Weights of a small GPT-style language model, trained from scratch on English Wikipedia.
Size: 2 heads of 64, MLP 640 tanh GELU, 6.97M parameters.
Architecture: LayerNorm before each block, rotary positions, biases, tied embeddings.
Training: a variant of SOAP for these matrices, 245M tokens, 3740 steps.
Each number is 128 + 32 x the weight over its row's rms, rounded and kept within 0 to 255. Layers, rows and columns count from 0. Numbers have three digits each. The size before them is the row's rms in percent of the matrix's.

# layer 11 MLP up, 640x160, rms 0.262, rows 469-549, columns 80-159
100:112090150088143101120127181159170127108164130119098148124131172097156176120117155095105102151100113144106126135075144072104154111139096145096166195126189088148078123104080075131099128070116121107132060099177173122139061185102112095127181154
102:104144117105113169154148112122125179169158096176129141115076120135162131165170110104108153141130168130162163133112094109110178125106194128088177127112166131080096178074181130118141167071111087115159165108127114106161112101151225139067053113
100:125124149124077115156093131163201162133184096164137105109143173077134162182104111087122103113127159080089141126124129131108045135147180095111133153111125139163094173128163135182187155115108100118137088190089126180089158084153102085118110098
097:178138159127107197134140074093176127158159082097171126228097172065158132210136094111138101149134126091040121175134117116135126137139161175106145123113062090177170102109138134087188105152109156152125145103116139084118124127131107100134097120
099:118047104134146083142143082059089122143128123160099119196134143106088147085161135160072099078111118201123122147117141129179071077191121147137158173086147160125095137123115177120127136092158136126117149087093137062133137118150150127112103126
116:141094182166196144102114077102112105147087106174165126132115138138070132160166085126157071141140102139125084163109095061142103111085140098161122063169142154156065125147127174123114155154095156188126140139108118119098171170174022144145121162
102:103119133113123115128141056138144155110109081098129101128119116040163192125159122104149116040064121147162141155182119092139153104114098138100151091176097160090145130104120111186141148087158118137152177103100173108090155185137147164075098077
099:103171130099160073113116170107090158085068157169094112119115154170084144117132099148142134184194143124083142146157070109089153119145160126097125141105141127149146126100121145168200123143161144140133174116184147119103115162026071154156083106
095:161170104136166134143165199167149120105106121112127183141109146119173129100125141137096095103127119139129162155112105108146126121151164154106126134166179099145093098141126022175088137116128109108171131103160160114125151151162219105129134127
103:185105128078164093067147120169184095114163179107173166144150086107126116077121084105130032188115115181105147141110129111145092097157145181100159118117120112112171172124180110065146120095158168144150188154093140096158189147094169105175090149
108:106137146132129171136106163140141090101113190106099069125101136187145137089149137201043126121161079164150148157088140124092116110088091120110156093161128191123104118130096133117148234155102079097134060101145107108113123120139124147093195113
094:100142168120101132135129113167078100142132167159137159120124187079092065106105167169111113169128129136124037155150187121122165104171096114108189116115103147151145169121147111106105151100080129099153125085132099133070106092126093118113153136
100:120100132170126143173088200136167154180145160140160153122085108103119119102131098135072137093114172121141089113068126157109126156140148111112100168160155102105135111123169099138151155124142138108103133056116064067194112083096087159142114119
096:122092149124154148154222134143158109110144129115148124149085109135113069105126126144123071120127137136088119115194083129105126137167112138200103075082187080202097145104099117091162198123160194169132130104092126087157080078189100163156108068
105:106178156141137124079123143103178136149198150127161161156138126116141071111124141066136110136129198189105131085119067092096101127152170143155209122105111124092144069087124157177121105147084091092155110106162128069189084127150146123139155120
107:159148088165103104108080225078106139126110110154121144109173129092122084148137073119140167060172117088114167106083098115093113084198110141128085122156104141075090100160110133134129112122171152108135100177117074156120135117136125117184115156
106:142111221136151108122108230137176060107170174118089181132176114112117150111168128149139143119096114134106132095169115040105113103065152109107105135142130088115121110199142149148046122123128116100146160131135114127137129143119163133104136123
102:168149085097125156125112193132136109102086130113122136141108125152164068179093132204089108112060180151157127117167156152184139165137133102130108092153105108174112140149143203118141199137141145110154095144156129140148131129085064091108156079
097:151110122091099091128155116092145163145147189194142161143167112096193154135119179130082081131127151152145084111093143160124146036110128107128127112149128172139112103158168089102120098133144140105135091148084160089134098129157121099137174112
092:116105151158128128068131146121117142147124159125150133097218191171143163107091181110102157159103205164126143073165106160097080104109125150155143163136168167040081091133066145149130129120166152088136121180135141178082131154123074083096118144
103:068101221143152137117092149151173114166108099147065100129093122100117126096106047071116129135125133137158114133110118120118111181172115077183133167112103116101077139141127166123116159146117164061060118142129151169185177114134093146165101164
106:125139198174149149115087134118106105163123165116107126143132119107122173088178105134161129112099159106108187116154107117113105152143050116135076103136131112177159144088108126161111125086200123137166123139091152214191106170156140104129121101
105:085106120132105083127114142097123141125109122112135128187077127147124085101112102139114163213114134199157167171163155115172152108084065103107108158170112104069129186148089178124098067121127126131101148198114075127127119075197077101120130167
094:187083124130141116140102161158097201114077157086159159158150075162103134152088159142080191094093072104138169156138103130167087128134094146171117149133154149111119101120064149095114202143126156170134097143157129141106102135161164084194117040
097:145108135141132126128131098176164148125083168198175101130119157121099122092084111126080085189178166189088136131165135190095174126092107158146150139124111087151077120111186131084144149115163115167147062133097207084103183113133139112135144146
100:182129167118079129126142197181163142103105135102093122105133073187096140094081114072138160163142068109096091153104132132142118112133111130141124153156156159107133110130096108184150191217134152178104043108124180157125119179155127154073110141
100:115043176172165147161142108098105059121119112139117125147138078105174152136146084186202168150123122094165158117120174113084099087103149118163170179143104092109135115140103185061137148098122097119131143177136114133153122174135064118072146139
107:115105167116172178114124178156123107108163097107118133157145160141093180164091109141134049168117059147168114127161118096067183098159171072133144150105157142145097122109158128133168160092126090102156095154111133165046124111058114198088138080
097:200163132097099133166125110146125168164132146091156116156085107142144099099125123083118028146178120170068164154117110093089104091106121133054138150122193116120122156158116133125056138145078151119158149124113163099104108161064145127161087100
104:165069122087075146096115174122171131112129139156154140167118160081107118071184116164164118167111102104113094122124158088094167146107164154089165157137151125145150165187096125177139077143107136139191127111057107125128114080134095143124148162
106:141110162150096131194145202142140110162118176149164120143128122153145193139110085100187151105151170166057103179139103119097144093120046094143101116120135109137107119173148114102128134144147127081081164113133120111132198120121103081141119113
105:104133160045074133129124071138088088171143165122131087177153161136124167154117126142114129149118091086142065129099096142095155169138120134089154131106106072174106138100080108197118136175180129152127158111122138167142172102105155100080135139
106:102182198131119149109138137128104140119135100102158172159164098116153173158221130130057119097163104085136152116167110108150119124080153084070111086163119095133097094102191101118164091074105136108131109134090091089179182136144135081119139148
102:151164105104116125103142111149167134185185169126130067157141173139095147159113105131159107118129099157147111177142148107137166067119087149179144121137066126127135090137137130123103097117149165133143033138110102139127169133097182122110094198
103:144108155074075103084111087130092155122073126107155074102151134151141091128163151154087123168194139137083103097133138137162112126131090102109114159158184104178148151145103100171093176147114208171097145181124098094122157156188116141077130148
104:100138136170147102151113123102070146120091029151181144133142133056126122100112102100090124167090112146074097155102122101132216111151128100119130140231144154159177119162125104121124125195074086100120120175110142141148122149117069091084157138
095:093134057140132085154152187144172143083190090131129149169112121120154145105083149129131148142114117134122127114121094120124126176070145133102187164138130087096063195142083091113134097147129168091113157218113175173073054149166111122121112145
093:126169141089130100113109142142100175122062126169103170084161152118146178123172103156116101147130179139147109110179101123123119089134156099101069098116160024129143179124179149138178111157141144136049102151117148120157115137120183100168154116
102:114097125096108141064099160119153147113139151171120125126158138108160114057132077113118132168125124090092090106141128175061127061149138109123105100141150152101147165116187103157141176099161141135093107130123174171158167111125150168167097100
104:116127169119165119056115156085099123152102168144104107131125055152137087114147149129083166104138131173092080172152190136127158148100174146169124149171099121118119138111097151176134166121133120084109122102113123114180149070123216158068126182
098:118101128153082105129138116100160065085104119148081126089188126080091167134205070133149142145158152150134094188089137134140109116114151175107095111135115091112109089137122147118110171149110142165197118107130095120102129134136121110103070130
094:081167113104135186179150133127147070179161099115124160065160073070123153115157129163097155125124141076076050117144134110043150117063163163170150174146169102119141134158099072121170094122092146096113150131105144133122096134111100162135142135
099:169112128073160194095160131113173111203108132165126144124148121081147125094129128156149117203172103125135107114127151126170121162105236137169126205153102055149154177087120173127111119085145125110141118144127158108143114099160104109118150143
092:154081085118134151128115185118125164083156148088144181148120116144166145181074134130112052098147138087115084139178135127122108131123115175134137116101085092139111121105213081106119135155139131087131081154123175149099156145136117109150129140
107:225115081129205100126133122137180090112182133130109186097174137112170113094144132142110154074107118125128124153160142109133136137115189120109124189163085153112132104154145075159128154089134074145140082163141096140100097159168145152107082121
096:120185163060209124129095139148103111150109155115107120114130110183166148139131153133151163099163107099168110143165093100156186121098113136121155136149145152124161134133133113151126164107146132124100099138109133143041204131150158102128140078
105:142084111112202109144142132079094147101107150131118104125072109089103162117150143202182139194138125093146107060150178098156119136156116132113093116127145199177131158159097116126141107141150201143093170131146178133105071137143113186076078177
100:076131151096085170168127128154123164116135101157132130145119145108148150095185118118115171071169197151062160085100118097113127075104117115118161122073130150171164177145145132138116103074155161142169169119108119132110167116206100125116082187
094:116112159059163145052118155109126094105108109109140138153164163135143088146126159097093133098154143103151122164117142093076065156138117093162128140091061183106107192141136137101123199121087141163141166178145115180185183145148099151071110143
110:104138141153130192072097153145122099146058132108119096131156128198131115162101186120080170162153154090195113146109091108112095126125112127104141103127152100082096164128126149136096124128121148147124122089179190165143146103108138143107119115
098:080147105069109171138139159134147120155075116102142116105068148109115088108138127168167146091121157180083171132081159112153117169141156191113143063134149168146130160131108159178104149120119081150178136111106115099182132136119157127120100145
100:163139067132109151105102202220169137153149113116124121117122080142121112143104136110141097162120127129131113158147194112191146092175142162099113106119142134135152099115138122132175095074118205078198132154120162142138138139127132170092132131
101:084060139129104116094119121142146107169141136155161093161135066071118150142134117084174117070203088200134191132166163042137141127147159152092133198132180088113155177147011151143124146122184162143124112138124127170092100080141111127172127129
095:133093208150134136064104145139138159108131169156170115095156111117126134141176057166054147109166160170128155136119102093093136160113185141112181110123077155148069196158113096166118120103125143172158125112143164210111139061150098104097101125
094:038068161163115117201138163123149107077122154132154113128139106111076115185149100181135094145115180156067076082106177082136106124124133193133142162141087107047139075111082173119113157137147142135160126114098107132113088168140090126136156133
104:129132145156094153155113114128077167149105112087106122167110116117092093169158076144112123130174194099163197166067151131125180148127126119119062190173114053124124125110087079146110103162128105079176128088114138111145141118131116167137194158
101:097095120119102079110122121126139145113117078119113191114096122133191216124091171119110112102132107050152109078140084127160067154125133169127134127066195153127091098080121159111129062158184142174126187136160153149134140166130120118141137098
101:128146109046136173115085135115121106080130122091121118135115147097093135110179131168094080073095154143157146119031152149105122104146135133138114182161165119095150161127119134108099131140160117132114099105198099168118187151135165120111104114
096:106089122135100121176136138182134150150124168119167147146122115088142125139169165135124225173118119120110105126113156116098106157089153114111108063151200144092099126079120127142145108197136113136119131143162170128074161083128074119067119131
097:140113157164062123109116118091091092185027091123132175083114112175160139176152128168158124115140153149102110116083170110099169136130173123112141122114123115164146114109101176156120138130118159107108200171101113153112079128102095086120111118
104:097104118159127175128163095159107111104230170098107139163109177131152123099104165130109072136110156112148139161128107147132082126111126146153160146119173126112149116090039116118083138159170078159157171120097091158128176158119154065106113129
099:166126072212095136144113094191122103101149135114145138110169194093176110117134115137131098110180135119111121135078105051142083122135135115115142161095144107139112160044148086123108129122164164186131132132144152185107045040093128152178124126
095:073091101085122160143151155118128087123099145123144160124096143119111136124138148120154172117091142109134121115134175076180109166128142107086121160142083088093125181100130129137077224135162086198143163196159173126131131101147137101103113134
095:143145139153115118150068084071108115134131087145090154144139103124114082162141022145103125099157144202146135126139142144141059132135115136111134164133126045100103093175162148150165089126145111074190156145111178060089081128119121150139149122
102:146111123154127100142131118161155102096185143039085114142153116125163110099178132167149122121134095108130113158114100143145116136094121091156119175118133155131130063124161179132072138138104098136123185211166143136132086138175175122188141139
091:051134121087138146108118152073142144113105159125102126107123183107178155139130099128129129136087134113110131159152148142160092072168118119123141124167129142136156075153113107173155038136198105166096103179077181128192095077172080135172144122
094:121087140178165156128151099159136120092128142112105141156115144078106158135112143198180081111146108064108100127128086053137114058136190105143106107094153144131147141141118153120144118142165124106153186128122107145164183180078144087143187094
103:114095064110138183143128166157117110131167110116142113158071161145151070128121152148075116132054084135125111132108097108111060156197137156129104135106155105153085104200146108132119094137185135149183155125115090129138171125150102070188201103
101:136104150183142090103146134157086136084176123087093132115059142122128113131148155077102142082132158170143222151150125104116111113137075149078111137174063136177093194133150124074138130141154130052143121161023164083126140158155075171121157177
098:082137127142205141089089167130123075143153153148098095118090154097137103124151120166118149086103155104108180155102116096162144146094123163104116131126135104085126099135197143100107155145057112167133118201071065142048128128064112081118116110
103:121117118139131140226094099145146131119159152103129097073215139093126137161117122133129124139118177062126126098098180113099135113144075141096093099078100112121128140150114164058136198106127066122144170146150176069068114133168162145191106131
102:128101105180158104133119142147161131125128112101125055078110124110131122130122123129151115085091085150185066131163105124091121071131137153123150136154094119073133169109114150164094125199140119131144202152144133116133122101169085116092096089
100:124108137128100138130059154183119157087134189098177118113175125097137140098166111147122082147100101167151143143159153160129120084106176096089158124131167126143077120122105098133123149113146099146132097157157089125178168107112085151163137166
101:136133143142196146109126115104103124099132124136126125101100136158161142098130072150114145132076133103180146163153074107186156103069112167181133060123110118152135126159100119116148093124208155126109087094172166169086123168172122152116052186
101:124129143138133087104102071165096112127134185095144093170138178115148144083118178144047203121096160092108110086145110174120115117102173098120121084127078143089141106082114162086112090149125162087148139094119138145165107118159165157119126101
115:126125158086130126120127114102102133145100094122087123090163078094138148160089126164054177119142141131150138122140143094073082142145168153137157208097067089082181152091124108128198157104154109102146152050108102171139147172130076133131147127
105:143060154105105138110078120086157144124148125111099124078125110076148133114121109208076145129129061171192156115114120061116067156153125148130178129115193116108131160179148146134115139150189157099116139135132207076170178155152134112165127112
100:078168079073143144171112141119082074101116162158147147165104050127117120126186134124145074180168099111101166171118132121077100124161148142170141171161172165152111109073109124170153202133077124234126078165092158169174171162075085136087111129
104:154076064160167141117077128119209092151101144108142149092134070144101086145149102122150139139163152106143123161207143100148110102099084092102070099154133145151081109060106084157110147087139128116192144117188173145129111107198124183117092158
101:118101139158198112100084122082146120133186124081137099160099143110128128102114166134122142134106124150167118175102101140095206158147093156163166165078117193104113107076088131162096128173086170068183065148139140093133106118128191106073113161
112:141140103057160132120148139020134158107152172099148135121094171101112151080143132176088130115133112141099142161166159136161143060167114091118107137162097118138135128150166187143140090178124050130184105124084130115136166103133111123151101134